Each number is 50 + 12 x the weight over its row's rms, rounded and kept within 0 to 99. Layers, rows and columns count from 0. The size before them is the row's rms in percent of the matrix's.

# layer 2 MLP up, 512x128, rms 0.0702, rows 242-296, columns 64-127
100:38 52 46 64 57 50 47 57 38 53 65 44 62 44 55 56 35 39 48 42 55 58 19 54 38 56 68 32 63 83 38 48 36 40 74 49 45 49 50 25 48 62 67 53 49 59 49 41 16 43 49 72 37 61 53 49 52 55 48 64 69 49 55 55
104:62 58 55 50 41 67 50 38 41 53 22 64 40 74 49 28 69 60 48 56 53 30 41 78 43 48 51 46 45 42 37 34 57 17 45 30 53 67 66 51 56 47 35 48 35 42 45 40 34 27 48 42 43 46 37 44 63 21 45 51 61 36 69 40
116:57 29 55 57 39 48 20 55 49 58 55 26 62 64 47 41 50 62 47 40 50 61 42 35 53 45 54 53 51 32 57 58 49 41 66 67 53 49 48 53 24 69 60 43 67 49 44 60 47 56 49 68 57 68 53 60 59 56 50 41 54 55 44 46
102:60 44 50 50 64 73 55 48 46 59 40 32 63 74 43 60 58 51 46 34 48 63 38 27 50 61 44 60 62 49 56 30 16 44 59 46 41 72 52 42 48 51 47 39 43 65 52 61 43 36 59 54 33 58 54 46 37 26 48 55 44 55 39 68
101:51 60 63 60 54 46 32 53 50 49 47 45 47 44 60 40 64 66 55 57 53 19 41 44 33 48 27 44 29 66 44 43 42 61 56 54 43 47 54 50 48 64 46 67 66 20 53 28 56 51 45 77 45 55 52 31 65 28 65 59 57 30 41 30
109:36 54 43 56 68 62 52 61 61 61 48 31 70 37 68 64 57 46 50 57 24 53 39 51 19 46 47 53 32 35 22 54 43 57 64 55 55 65 59 54 35 73 49 35 60 39 32 36 19 56 70 81 55 74 48 51 59 52 48 43 52 52 41 53
101:57 32 55 67 48 48 46 49 42 68 58 62 52 36 39 73 34 39 50 47 43 53 29 34 39 54 54 34 34 51 47 57 51 48 35 40 54 61 53 37 34 44 49 29 51 52 51 54 53 43 62 70 38 38 41 47 81 43 49 44 45 30 58 45
115:32 64 42 31 50 34 62 58 68 53 43 40 50 64 39 56 59 43 56 36 54 63 46 43 48 47 46 54 47 59 69 67 43 29 45 45 72 73 45 49 41 78 50 52 41 36 51 40 37 20 46 61 27 56 47 61 33 47 59 41 41 50 36 52
109:47 47 56 59 66 62 54 45 55 60 63 59 46 78 37 56 44 39 57 55 64 56 50 46 67 58 37 45 28 50 42 43 43 48 42 48 38 51 33 32 57 53 50 45 53 57 23 56 40 52 39 44 55 55 54 47 37 49 56 42 59 62 45 49
086:35 44 51 48 66 66 46 50 31 63 34 55 51 67 47 33 29 66 47 48 55 57 38 36 39 55 63 51 38 76 30 46 51 40 45 40 56 52 57 43 40 62 37 18 59 60 55 45 17 51 37 61 29 60 37 49 83 30 66 60 73 56 53 51
108:48 64 56 62 42 78 58 65 63 56 65 38 60 43 29 30 54 68 41 48 66 67 52 32 30 66 60 77 34 61 56 44 59 60 58 61 61 57 43 35 42 56 41 49 55 69 37 39 50 55 60 29 51 41 71 53 55 18 46 40 49 36 57 47
117:51 28 38 68 93 47 62 48 44 53 58 66 40 51 26 56 44 57 52 48 53 37 30 59 32 64 45 46 62 54 30 35 47 51 65 34 39 53 41 49 53 56 36 44 63 49 55 51 52 72 27 41 36 54 55 35 75 47 73 40 62 34 32 42
133:43 40 36 37 36 70 50 63 47 47 35 37 59 61 36 51 31 41 42 44 70 47 47 53 37 66 52 30 52 44 27 64 38 38 41 29 41 57 72 33 25 55 33 33 50 52 52 60 49 52 42 56 53 75 57 52 56 50 43 62 48 58 57 26
107:46 35 45 53 37 76 47 55 46 45 58 49 57 41 42 48 39 67 61 42 64 72 55 38 29 56 40 40 36 40 39 63 18 61 61 43 34 59 44 47 48 65 40 27 46 62 70 52 32 70 22 72 48 60 55 46 61 36 43 52 67 50 30 43
096:48 39 63 33 61 48 48 68 56 46 50 53 49 52 28 69 40 48 38 65 75 59 30 48 45 74 42 68 48 29 41 48 57 52 45 36 52 53 62 43 64 38 51 30 54 64 60 61 24 42 44 61 36 62 51 66 71 40 28 57 76 59 47 33
089:65 57 34 56 72 50 51 78 56 53 62 44 52 52 40 36 55 46 52 43 63 37 59 38 49 35 53 64 46 51 52 53 75 36 63 48 67 58 52 53 41 39 44 42 39 50 47 35 19 33 49 41 29 52 51 50 57 48 58 52 88 38 49 35
103:34 55 50 43 74 41 46 35 51 57 42 44 45 49 35 55 37 49 25 63 54 53 48 56 42 68 59 56 68 48 58 54 57 29 57 47 50 33 47 32 45 64 59 45 57 47 34 33 20 49 51 50 38 64 41 41 65 58 45 46 67 44 60 55
106:14 43 46 67 63 59 33 86 35 68 52 43 44 49 27 53 47 64 55 57 61 48 40 26 28 63 47 51 53 40 47 61 41 56 64 46 64 44 42 31 43 67 44 60 79 58 53 47 37 60 58 42 44 55 46 54 71 46 50 37 54 38 28 68
089:45 54 53 37 72 54 57 41 67 49 54 41 43 49 49 26 41 46 53 56 22 66 73 20 51 64 63 30 50 60 57 34 73 52 46 57 46 44 48 31 26 63 46 43 54 49 53 56 43 59 49 56 49 53 59 60 54 49 56 43 46 43 61 50
096:59 66 42 61 46 46 44 58 34 59 48 54 56 57 68 48 12 41 32 59 61 33 47 40 60 63 44 46 33 42 72 74 62 46 69 58 50 53 60 56 42 46 48 35 45 58 44 50 70 30 50 55 18 43 59 55 49 45 44 26 50 50 48 44
109:52 49 39 45 75 41 35 43 44 46 58 49 69 43 50 58 45 58 55 40 51 46 29 55 44 67 40 56 42 65 27 47 48 58 43 35 34 70 24 51 54 75 46 56 36 59 52 60 50 41 35 73 33 68 60 31 52 48 54 58 63 57 59 60
109:56 62 76 49 44 48 52 55 59 63 61 51 59 42 47 51 37 66 55 42 34 38 30 58 59 58 37 35 45 34 54 46 59 49 38 45 67 71 69 28 40 69 39 67 48 36 40 28 63 50 45 61 52 32 25 46 66 32 41 50 54 37 59 27
090:43 50 53 53 37 52 61 56 36 46 58 48 52 44 40 22 22 75 45 57 58 37 48 32 39 64 41 50 38 58 51 31 61 40 48 34 73 38 70 58 44 54 49 32 45 63 73 49 20 60 57 33 44 60 38 26 54 46 74 46 45 35 32 48
108:56 57 40 51 62 56 64 40 55 56 46 26 62 66 30 61 69 30 54 39 25 35 61 37 53 42 59 38 37 73 37 49 70 51 52 31 53 67 53 41 47 48 38 62 60 25 37 62 31 34 68 52 64 60 28 39 39 46 57 51 49 49 69 58
103:43 46 39 65 58 66 39 42 42 60 60 47 54 60 28 55 33 20 66 50 31 55 56 32 28 45 38 69 45 66 37 66 57 57 63 56 47 42 39 46 29 57 44 51 26 54 60 59 46 48 38 39 36 67 61 57 49 53 66 34 78 45 36 65
098:56 43 62 45 41 61 44 64 67 41 36 59 45 51 62 40 45 43 62 38 40 76 57 34 43 63 57 36 75 50 50 73 56 47 53 62 49 39 72 39 56 54 63 12 43 56 62 25 62 59 55 50 59 39 38 48 52 29 57 37 52 29 41 47
093:46 66 77 65 39 53 38 55 46 47 45 40 50 50 37 62 70 32 66 38 45 64 55 54 48 21 36 52 43 42 41 80 16 66 67 58 48 59 73 42 61 56 57 35 39 55 55 48 44 48 53 61 67 58 62 38 53 55 33 42 60 51 33 58
101:30 57 48 55 61 51 59 54 54 50 52 23 34 54 36 50 76 61 51 36 50 49 31 43 20 52 59 30 64 52 76 47 42 48 59 48 45 68 68 52 48 60 35 58 33 32 30 46 72 32 32 70 41 43 34 38 56 55 39 47 51 38 57 48
104:40 56 49 54 55 43 54 47 70 63 52 44 58 43 54 47 45 44 37 51 51 56 51 52 31 64 37 54 77 52 48 54 61 34 55 39 66 59 55 30 71 53 30 64 48 53 39 39 41 47 28 54 45 60 51 41 64 41 46 38 40 48 72 30
105:47 42 56 63 60 63 64 55 43 62 61 46 70 46 53 73 39 20 65 54 67 33 36 54 68 56 33 55 36 60 54 62 40 67 26 39 69 53 52 46 37 50 38 59 74 41 50 27 66 70 41 48 46 36 58 47 49 51 72 42 57 49 43 44
096:46 57 42 45 30 35 35 58 45 53 49 32 40 37 61 58 31 55 34 50 43 31 49 23 45 43 49 48 70 42 55 35 71 43 59 58 74 70 33 48 61 41 61 69 55 83 57 34 58 44 49 49 39 51 49 62 31 40 69 48 44 47 55 30
098:48 53 51 56 47 77 37 55 44 68 55 58 46 56 58 54 40 69 44 51 52 41 41 37 37 60 69 34 66 54 46 50 48 47 30 67 61 47 40 36 23 45 36 38 55 65 58 25 49 40 66 65 26 50 74 57 57 22 60 30 48 41 38 52
097:42 28 57 45 64 39 41 39 47 46 55 51 74 49 55 30 50 45 37 32 48 38 40 46 55 35 66 63 42 74 55 67 47 26 52 42 54 58 67 55 28 72 57 55 56 64 48 67 41 52 46 41 58 44 71 40 80 52 51 50 72 52 42 52
098:51 25 43 61 62 66 56 47 60 62 41 42 50 53 74 45 37 80 39 31 39 30 37 60 31 54 38 49 63 39 38 42 44 42 48 43 64 44 63 49 39 53 45 61 58 42 59 55 50 77 49 55 42 44 69 54 58 30 64 48 53 35 28 59
108:40 49 57 32 36 57 50 59 58 55 54 43 57 43 37 56 46 50 78 52 41 54 42 29 46 72 55 43 27 48 41 65 39 44 35 35 33 47 40 60 48 65 34 55 51 54 46 47 43 39 40 46 43 54 64 44 51 25 73 43 36 33 61 17
107:73 51 60 53 81 72 47 53 54 68 46 58 48 66 42 50 57 32 43 34 41 41 39 41 53 54 50 53 42 57 61 25 59 56 57 34 38 58 50 45 54 51 37 45 55 45 52 45 29 52 74 58 36 68 59 51 49 51 54 55 32 24 48 57
096:49 69 26 55 41 51 34 35 38 55 40 44 62 39 69 63 45 20 59 52 59 38 53 41 57 35 40 37 65 41 59 72 54 65 59 40 61 56 46 49 29 47 43 49 41 50 37 60 58 50 57 58 26 44 47 48 55 51 57 32 63 52 53 33
103:54 41 25 63 29 69 73 37 59 63 48 38 55 62 55 53 55 46 54 52 49 34 31 31 29 48 49 53 52 47 26 40 53 36 61 43 36 57 50 63 60 45 40 67 44 53 55 34 42 33 43 58 60 63 59 54 52 62 77 50 39 40 63 41
089:57 42 59 46 55 64 55 59 31 36 49 64 51 54 45 35 47 32 35 51 37 44 60 46 47 76 51 36 56 64 42 30 60 45 79 56 42 35 36 47 59 47 47 27 33 72 46 26 40 49 53 67 34 48 44 41 77 58 65 62 54 53 57 36
096:37 26 36 55 63 52 48 69 60 48 53 36 53 46 43 59 40 43 71 48 56 52 41 38 32 53 58 59 77 60 28 45 55 77 44 40 44 43 53 24 44 32 65 47 55 45 54 43 51 69 54 65 60 64 60 45 64 30 47 36 62 72 52 53
087:64 60 40 34 47 38 48 40 62 42 37 53 54 43 57 50 52 55 31 42 35 41 38 54 43 49 43 39 55 45 46 48 46 52 48 47 64 59 51 52 56 43 64 47 21 86 56 34 54 34 50 45 24 31 22 51 48 46 59 32 54 58 53 38
104:39 52 44 54 74 54 40 88 43 60 56 63 38 52 40 54 35 47 68 45 58 73 43 34 44 45 69 51 51 53 29 35 52 57 33 46 43 39 45 51 58 61 29 46 54 53 47 21 33 61 44 54 43 66 74 48 73 37 72 57 44 56 64 52
110:36 46 34 52 62 70 58 60 52 50 46 34 58 41 44 57 48 33 50 39 54 41 36 42 41 90 66 38 55 80 43 49 62 52 64 52 42 52 58 55 39 76 47 37 72 64 37 72 44 50 46 39 46 62 63 43 74 52 56 50 57 42 32 56
106:41 23 48 59 58 29 52 52 33 66 43 59 51 49 56 55 65 23 53 34 77 31 39 41 50 60 50 50 59 62 51 74 53 39 43 25 57 71 63 50 55 48 35 43 23 41 47 36 55 36 38 63 33 58 49 46 68 50 48 37 67 61 47 52
093:56 57 59 63 37 43 30 54 29 66 47 32 46 66 34 41 55 46 64 27 63 41 54 37 33 63 49 73 53 43 51 57 52 44 51 65 67 72 61 46 40 47 56 47 49 56 38 27 69 52 63 40 62 39 36 51 44 53 40 32 83 69 65 31
104:50 17 59 67 69 60 46 53 33 59 57 60 59 54 28 44 47 39 65 43 42 42 52 41 40 65 59 36 62 80 45 52 47 22 48 63 51 45 55 20 36 42 60 42 67 40 47 58 35 55 43 61 53 33 51 60 60 64 52 30 62 57 45 71
107:53 56 44 57 53 54 65 86 74 68 55 35 71 79 47 66 58 31 36 59 53 29 63 55 37 63 28 73 53 41 48 63 65 37 48 31 53 46 56 38 41 45 53 43 55 57 50 40 41 59 50 38 54 56 40 34 48 44 52 43 54 44 50 53
086:54 29 38 41 41 48 36 74 36 59 60 70 59 71 61 34 37 65 74 50 62 50 65 52 55 37 45 69 38 48 51 43 13 70 64 46 66 58 50 39 33 49 41 55 38 42 57 50 50 60 55 45 58 38 58 36 61 33 51 75 67 60 46 46
092:44 46 42 48 47 40 53 46 52 42 57 19 35 46 42 53 71 61 41 41 59 48 40 38 50 60 35 50 48 60 61 61 33 58 73 33 59 39 69 49 46 63 51 71 67 47 35 61 49 61 39 66 65 66 50 51 68 53 35 49 42 44 33 52
082:37 46 62 51 43 50 33 66 36 52 26 36 60 64 57 50 75 29 50 41 45 55 61 56 51 39 56 54 56 55 61 52 39 56 46 44 61 48 59 42 47 65 22 50 59 41 58 10 27 59 61 78 50 47 72 51 50 17 57 53 47 37 47 58
104:35 55 60 59 74 76 24 61 51 51 39 43 46 70 55 49 57 78 54 41 67 56 54 57 53 83 46 61 48 51 26 58 36 60 61 59 51 60 44 30 59 59 40 49 49 59 19 28 47 46 62 55 54 63 58 34 67 09 68 47 49 28 46 56
099:47 56 68 53 43 50 39 49 64 41 43 25 72 77 48 39 46 54 35 51 36 32 51 62 51 52 54 41 24 63 56 34 55 19 54 54 42 57 35 39 67 49 35 62 49 65 37 62 33 58 53 69 54 86 49 57 45 42 61 46 64 43 49 63
087:47 64 71 49 43 40 25 57 40 57 50 28 42 54 42 51 37 58 40 46 37 53 44 53 55 52 41 37 56 40 54 51 42 20 66 62 74 71 40 51 39 57 50 60 24 59 62 67 37 41 46 54 50 47 61 65 36 48 44 47 51 48 45 60
092:41 50 19 42 50 48 68 61 67 54 59 33 57 67 52 48 50 48 67 53 32 48 47 33 59 47 51 66 33 52 43 45 45 67 58 55 70 59 50 39 36 51 50 53 38 37 10 31 41 41 70 44 44 71 72 64 48 41 60 55 48 56 59 43
096:38 49 68 67 44 33 48 53 35 64 40 16 60 31 53 43 47 51 70 60 42 51 39 37 44 67 38 70 32 26 46 59 53 48 61 64 58 50 43 40 68 54 57 54 42 56 48 40 42 47 63 49 42 73 70 56 50 48 63 52 48 24 51 63
# layer 2 MLP down (transposed), 512x128, rms 0.0444, rows 242-295, columns 64-127
097:55 45 52 53 46 56 47 48 49 42 28 69 52 49 46 45 36 50 52 33 72 48 60 72 58 45 47 68 48 42 71 50 46 50 49 54 72 60 64 60 62 58 24 47 49 55 64 52 64 69 57 60 42 65 48 56 45 76 51 44 39 43 57 54
108:57 62 42 23 56 63 38 74 70 56 53 55 51 45 58 59 45 31 45 43 50 67 55 52 30 50 45 19 44 65 45 48 63 69 50 55 42 44 39 55 47 66 46 36 57 25 34 46 84 44 44 69 49 61 57 47 44 66 39 51 62 58 36 33
105:41 46 51 49 40 47 61 14 50 36 54 28 40 62 44 33 52 33 35 52 45 62 50 35 30 48 75 62 40 47 55 36 53 65 43 49 30 46 66 34 50 63 51 54 62 46 43 47 44 31 65 59 53 67 62 39 36 57 68 51 63 44 62 40
090:56 66 52 48 64 38 36 54 45 71 79 33 34 51 52 57 46 50 56 49 33 58 57 75 54 57 51 51 44 29 48 39 65 51 36 47 28 65 40 54 45 44 59 56 40 40 43 47 51 63 49 79 49 42 60 47 55 36 53 60 47 36 60 48
095:51 53 51 39 52 34 37 54 38 48 45 33 44 45 49 40 55 49 53 63 57 69 47 51 44 55 53 62 57 56 78 62 59 48 46 42 46 73 45 44 67 49 49 34 50 59 57 60 33 62 46 55 43 70 82 58 28 71 34 42 48 64 50 58
094:37 41 57 25 66 44 42 34 54 57 65 46 57 46 52 46 27 54 56 56 55 39 46 63 27 62 62 51 39 34 49 66 51 60 59 69 56 32 59 57 57 40 42 52 63 41 50 52 51 58 50 54 45 63 50 48 42 48 51 47 59 66 47 49
100:52 50 36 28 57 61 79 41 65 57 42 36 59 57 66 54 53 68 59 49 36 50 57 57 58 54 45 58 44 59 55 65 31 49 42 51 54 65 46 71 76 32 55 57 45 47 45 67 50 62 31 24 42 56 41 52 56 43 49 28 34 60 48 49
112:66 52 47 57 51 68 41 50 49 68 50 59 36 42 63 50 45 49 71 58 53 52 52 54 65 56 50 64 41 31 78 40 43 54 54 39 59 46 54 63 65 50 60 52 53 33 44 22 43 56 68 22 50 34 48 58 23 47 53 36 51 67 53 57
095:37 53 44 38 56 58 64 52 53 41 38 53 66 52 39 51 53 58 43 44 35 58 56 39 27 60 60 59 50 40 44 47 30 44 42 55 53 41 62 63 46 57 54 46 44 60 60 75 39 18 38 33 50 53 44 51 53 66 26 65 71 63 66 35
111:49 49 45 52 73 60 46 55 47 60 37 46 58 69 47 50 47 66 46 51 53 48 46 42 46 59 49 46 34 50 26 46 40 45 68 39 53 78 60 33 41 59 39 32 44 58 66 42 44 50 57 52 41 65 37 38 60 35 70 33 89 54 61 42
109:48 56 44 61 66 48 51 61 40 60 39 66 31 53 54 22 55 40 61 53 53 21 61 29 57 35 44 51 37 57 63 57 52 64 51 54 46 47 62 67 45 43 49 73 36 63 54 45 51 22 47 41 63 22 57 40 52 73 70 57 56 76 25 58
115:45 55 42 60 63 61 47 55 32 59 48 61 36 57 69 52 56 50 47 56 45 48 60 52 49 48 75 80 23 61 52 70 38 50 67 47 55 58 48 50 71 50 78 56 36 39 74 41 60 23 57 43 35 37 63 46 57 40 24 61 45 59 31 48
139:49 41 37 26 45 61 40 59 43 40 53 39 34 47 49 58 60 39 60 30 53 59 56 55 44 45 34 59 58 60 46 63 51 39 44 45 17 57 72 49 31 68 42 46 70 45 51 55 38 42 46 72 47 63 44 65 45 59 22 65 51 48 35 33
107:55 54 44 41 52 49 54 56 58 37 40 14 41 53 46 46 42 47 34 52 55 53 32 44 55 45 57 55 70 49 59 66 46 45 51 46 76 54 59 47 33 56 36 33 51 44 50 60 63 28 58 43 53 54 48 67 49 60 30 74 59 45 52 39
101:49 61 28 52 33 44 53 48 65 55 66 50 58 64 43 41 55 24 36 54 36 83 66 67 69 27 84 43 42 60 47 56 64 63 46 56 37 51 34 36 28 52 56 60 45 52 51 27 54 39 55 55 42 47 62 45 56 69 46 49 24 31 59 46
081:47 66 59 57 23 44 28 56 36 52 57 57 62 38 50 48 32 60 47 46 37 55 34 52 69 61 15 48 54 43 55 38 44 58 56 47 48 51 56 55 70 57 44 56 71 47 36 70 59 50 32 34 46 39 48 47 56 26 42 59 32 24 35 38
089:67 64 43 48 79 52 35 37 51 25 67 44 68 76 55 55 54 54 37 74 63 55 63 51 44 41 78 66 37 40 53 59 45 54 53 44 44 57 68 73 44 39 42 59 56 61 59 54 74 59 46 25 35 45 58 55 67 37 52 35 50 64 38 59
119:37 66 33 53 76 71 53 48 30 42 49 42 46 65 34 48 43 43 21 53 61 56 48 48 29 39 56 56 46 59 33 49 51 35 62 50 51 38 39 45 23 54 30 40 68 49 48 56 55 35 54 65 59 40 66 46 68 41 60 60 54 47 52 44
096:41 56 63 50 33 53 58 52 52 54 29 44 39 63 31 47 52 74 62 26 45 56 35 41 68 52 59 71 42 53 45 52 39 66 80 59 68 54 64 55 54 50 57 32 39 48 58 61 44 42 51 42 31 04 60 68 51 52 48 41 50 54 76 53
095:56 19 50 37 44 41 65 41 64 55 81 18 28 39 47 61 57 56 52 48 33 58 36 43 40 43 39 37 41 51 32 22 44 69 30 43 37 55 45 50 61 70 70 44 43 47 51 78 47 48 61 49 80 56 74 43 34 70 50 52 54 41 24 56
111:31 52 50 41 52 53 33 60 53 37 46 68 45 54 69 65 78 62 46 40 47 44 58 51 49 53 53 47 47 65 44 76 62 66 50 67 54 28 33 64 48 54 43 56 35 66 65 62 67 40 51 63 81 56 37 40 56 45 40 43 43 67 45 59
111:54 45 29 43 48 64 32 55 31 51 24 44 48 53 35 41 45 50 36 49 53 31 54 24 59 56 44 35 53 62 36 61 37 49 52 52 40 60 37 56 67 41 62 46 71 53 53 59 48 36 17 27 43 49 61 36 74 55 37 43 50 52 43 55
088:48 55 60 45 52 58 27 69 49 58 43 80 44 30 47 43 90 35 45 43 59 33 41 32 42 38 43 51 48 29 42 51 44 41 30 53 46 53 57 54 54 36 67 48 44 60 63 56 71 41 48 58 53 36 69 32 50 61 52 62 51 57 34 50
099:53 41 49 53 64 46 53 58 47 74 29 50 47 52 60 59 77 75 51 46 52 45 28 45 57 46 58 67 58 41 41 48 67 41 61 48 68 37 37 45 51 25 55 58 62 44 55 72 62 46 69 42 53 33 50 37 38 65 51 39 51 45 34 76
089:50 56 29 45 61 59 59 35 58 46 50 46 22 51 50 44 41 39 51 42 62 58 53 51 73 69 48 43 18 53 36 63 43 40 48 50 42 65 77 38 34 48 42 50 63 49 47 66 38 48 63 52 55 46 51 37 59 48 54 26 56 35 45 41
094:28 56 33 33 61 38 75 41 63 62 34 56 55 40 56 56 47 55 52 61 51 38 51 59 40 36 26 66 68 45 51 39 33 40 47 65 57 61 43 44 41 67 52 49 40 40 49 66 42 39 59 61 46 29 47 54 47 69 45 60 39 41 43 53
095:39 67 43 44 71 68 71 47 55 49 45 50 31 57 52 54 30 46 36 72 62 50 39 40 49 48 71 47 47 44 47 53 57 43 37 60 55 47 29 50 19 39 42 48 47 53 37 54 60 32 46 32 50 37 53 70 40 43 53 52 48 35 60 57
109:65 56 50 40 45 36 29 42 70 41 66 59 69 55 54 39 71 48 37 67 49 54 44 60 58 61 58 45 51 57 48 55 49 42 43 41 47 43 36 34 49 28 56 43 49 50 39 58 45 66 55 51 51 65 54 54 43 41 65 22 54 54 31 52
103:70 50 48 68 36 47 34 50 36 53 54 53 59 24 67 54 53 50 48 53 73 34 58 53 48 55 70 47 66 50 33 36 39 39 50 69 69 48 70 26 26 42 52 68 33 53 64 60 40 50 61 60 45 27 50 33 63 38 69 49 58 44 34 40
087:37 49 46 59 57 48 74 26 45 48 30 64 45 40 51 62 52 57 70 66 48 33 56 25 44 37 70 70 46 45 52 65 18 63 48 63 51 28 52 42 40 62 47 52 52 51 55 68 48 47 52 44 47 30 49 57 28 60 50 44 35 42 45 29
099:23 53 55 41 58 54 66 57 72 66 59 28 61 33 51 42 43 46 46 54 33 69 55 53 13 40 61 44 54 48 47 48 45 49 45 34 28 31 47 38 58 68 48 50 45 40 57 60 38 51 30 46 64 44 60 60 37 74 54 31 57 68 56 60
094:32 50 56 37 57 37 40 66 44 34 61 57 50 49 42 39 59 57 33 67 76 51 66 45 56 60 73 66 42 51 42 25 75 68 42 51 40 50 48 40 56 43 53 56 46 54 76 57 59 30 36 45 61 41 46 47 37 63 73 51 53 59 39 44
088:54 65 64 59 50 66 34 52 64 32 35 61 51 39 26 23 24 53 46 44 46 65 62 60 39 54 41 63 61 49 25 45 40 60 51 57 55 37 26 53 63 43 58 38 61 58 49 49 63 68 27 56 53 56 42 51 73 46 41 75 53 45 48 51
106:39 59 40 52 57 58 23 34 24 30 31 46 52 44 69 66 64 51 49 62 62 21 54 43 45 73 37 42 49 36 47 70 56 34 42 41 55 63 57 46 38 28 33 48 38 54 57 59 37 31 34 48 64 50 25 54 48 60 41 52 51 38 48 45
110:40 38 43 31 66 47 60 34 48 34 55 46 33 50 44 67 44 43 42 55 52 58 32 58 57 60 33 44 35 34 33 74 47 43 69 44 52 71 56 70 34 45 66 37 37 54 19 43 55 55 42 55 51 57 30 57 55 45 38 59 53 34 76 44
114:57 73 57 45 34 63 49 38 33 38 58 52 60 56 35 48 24 38 48 35 58 57 48 49 43 26 49 71 52 34 46 54 37 48 66 46 26 28 45 42 20 58 44 49 69 26 50 39 54 53 38 58 55 53 61 57 37 64 51 52 55 45 54 46
108:66 24 45 42 63 60 50 45 53 72 61 51 33 69 63 44 36 56 52 72 34 54 45 53 64 56 46 48 27 40 43 65 31 43 42 71 37 49 48 47 41 61 50 38 57 41 55 58 55 49 64 35 65 36 58 52 64 46 57 67 28 22 32 60
104:68 58 45 52 42 41 53 47 62 49 50 57 39 34 44 56 61 68 48 38 61 61 31 79 62 52 49 44 39 53 61 63 47 35 45 58 70 44 59 67 51 31 44 46 53 48 48 50 64 67 69 63 59 53 39 75 48 36 50 41 76 65 58 35
101:50 32 41 56 40 43 71 38 61 56 46 59 56 48 54 73 27 58 45 65 59 56 49 48 52 43 48 58 60 33 55 55 55 44 33 46 46 42 62 46 39 56 53 44 53 39 31 61 55 33 48 46 31 46 38 56 23 38 34 34 49 43 45 41
104:63 65 56 45 40 33 39 30 36 33 43 78 60 51 46 37 47 31 58 48 66 46 44 57 41 50 46 48 42 42 61 55 45 69 46 60 27 58 65 69 39 50 46 48 67 59 36 39 75 52 52 35 29 65 51 42 35 45 61 64 62 59 59 48
085:43 42 59 59 77 64 51 63 56 73 51 50 43 61 36 67 36 41 64 53 48 51 57 45 52 58 43 62 49 47 43 34 77 63 64 53 49 24 40 51 55 75 37 66 63 11 18 58 44 56 33 60 43 74 51 57 50 59 33 41 59 43 62 57
108:48 54 57 35 53 41 56 62 58 33 37 68 59 29 49 54 40 53 49 55 47 63 34 52 63 78 28 49 37 43 65 51 46 61 74 55 57 48 69 38 54 60 66 56 57 44 44 58 23 64 67 55 27 36 31 49 40 36 41 64 45 30 49 52
098:35 60 27 46 25 52 41 54 44 50 50 50 56 68 59 61 67 60 54 70 24 65 52 55 42 40 43 43 44 82 48 45 68 43 53 47 34 53 38 46 62 66 61 49 57 56 64 53 60 35 41 54 41 39 60 49 38 57 72 44 68 47 33 27
100:53 54 55 56 37 50 63 58 58 59 40 67 48 53 57 67 33 46 59 60 44 37 47 70 64 64 51 42 66 54 53 63 35 51 48 42 39 34 63 58 59 58 56 40 19 42 52 34 61 35 74 41 33 35 74 56 57 44 40 33 52 61 40 54
095:58 42 58 62 59 65 43 43 67 45 48 58 46 38 50 48 18 55 37 55 38 46 63 46 73 56 55 58 36 39 51 56 33 74 55 51 32 37 45 54 62 50 53 62 47 52 34 63 57 43 71 54 43 26 39 54 56 30 34 57 58 50 52 52
109:37 64 54 52 38 43 56 79 54 55 56 45 52 50 39 38 64 44 45 55 67 62 63 62 65 58 44 23 39 64 68 52 61 55 56 64 47 47 67 77 68 50 49 51 41 31 66 57 59 41 58 52 50 46 37 39 53 60 68 39 58 55 53 41
097:72 70 51 51 33 32 45 38 68 37 59 64 31 65 61 49 52 46 68 39 35 58 47 60 43 35 46 30 41 34 62 40 61 49 50 25 52 72 31 37 66 63 35 63 66 38 30 55 44 59 50 73 61 60 37 57 41 50 48 48 51 69 48 40
099:45 58 42 55 66 41 67 21 28 47 51 40 49 52 49 63 64 42 38 37 53 49 32 48 43 60 47 21 41 34 50 72 62 34 39 47 60 43 58 60 52 33 55 18 42 86 56 58 39 42 50 40 60 44 62 80 60 39 41 33 60 50 56 55
093:66 47 42 42 43 44 56 38 55 71 39 64 57 59 67 50 45 34 62 60 39 36 41 58 40 64 49 52 53 36 51 55 39 50 41 62 69 49 39 48 45 49 45 49 17 61 61 43 47 59 49 47 66 39 64 51 41 45 48 69 60 44 67 59
073:49 60 43 52 69 24 57 50 37 32 52 64 43 52 50 40 23 75 29 56 64 41 46 65 38 66 47 58 68 43 44 45 74 42 42 38 69 56 47 48 42 26 51 33 37 53 49 75 48 54 66 33 45 44 27 45 44 50 52 57 54 42 53 60
096:27 29 57 43 70 35 58 45 43 47 47 50 55 53 40 80 57 30 66 31 53 57 43 46 46 43 18 51 44 43 43 61 63 63 49 35 62 45 63 56 59 34 45 72 51 42 54 53 40 57 48 56 59 44 54 47 31 81 48 54 55 47 71 46
099:40 45 47 41 42 33 21 80 37 52 77 60 29 42 61 44 57 61 61 73 53 58 46 61 53 57 43 43 39 73 49 55 41 46 53 55 38 42 51 56 43 59 66 30 58 48 54 45 56 52 65 16 64 18 54 52 45 59 32 49 47 50 50 50
096:45 63 34 57 58 41 46 57 52 53 60 73 59 59 42 56 63 48 50 54 43 56 57 61 40 58 50 47 53 57 35 32 64 65 39 39 36 22 51 21 58 58 24 49 76 52 38 49 62 61 49 60 43 68 38 29 54 43 71 49 54 64 56 60
090:57 60 72 62 72 64 40 59 40 43 37 53 54 36 46 40 31 64 43 59 47 34 57 39 61 55 61 68 46 55 51 47 71 49 68 64 44 17 57 50 50 39 40 55 41 41 74 30 55 49 57 49 56 27 57 55 68 51 52 47 58 46 40 41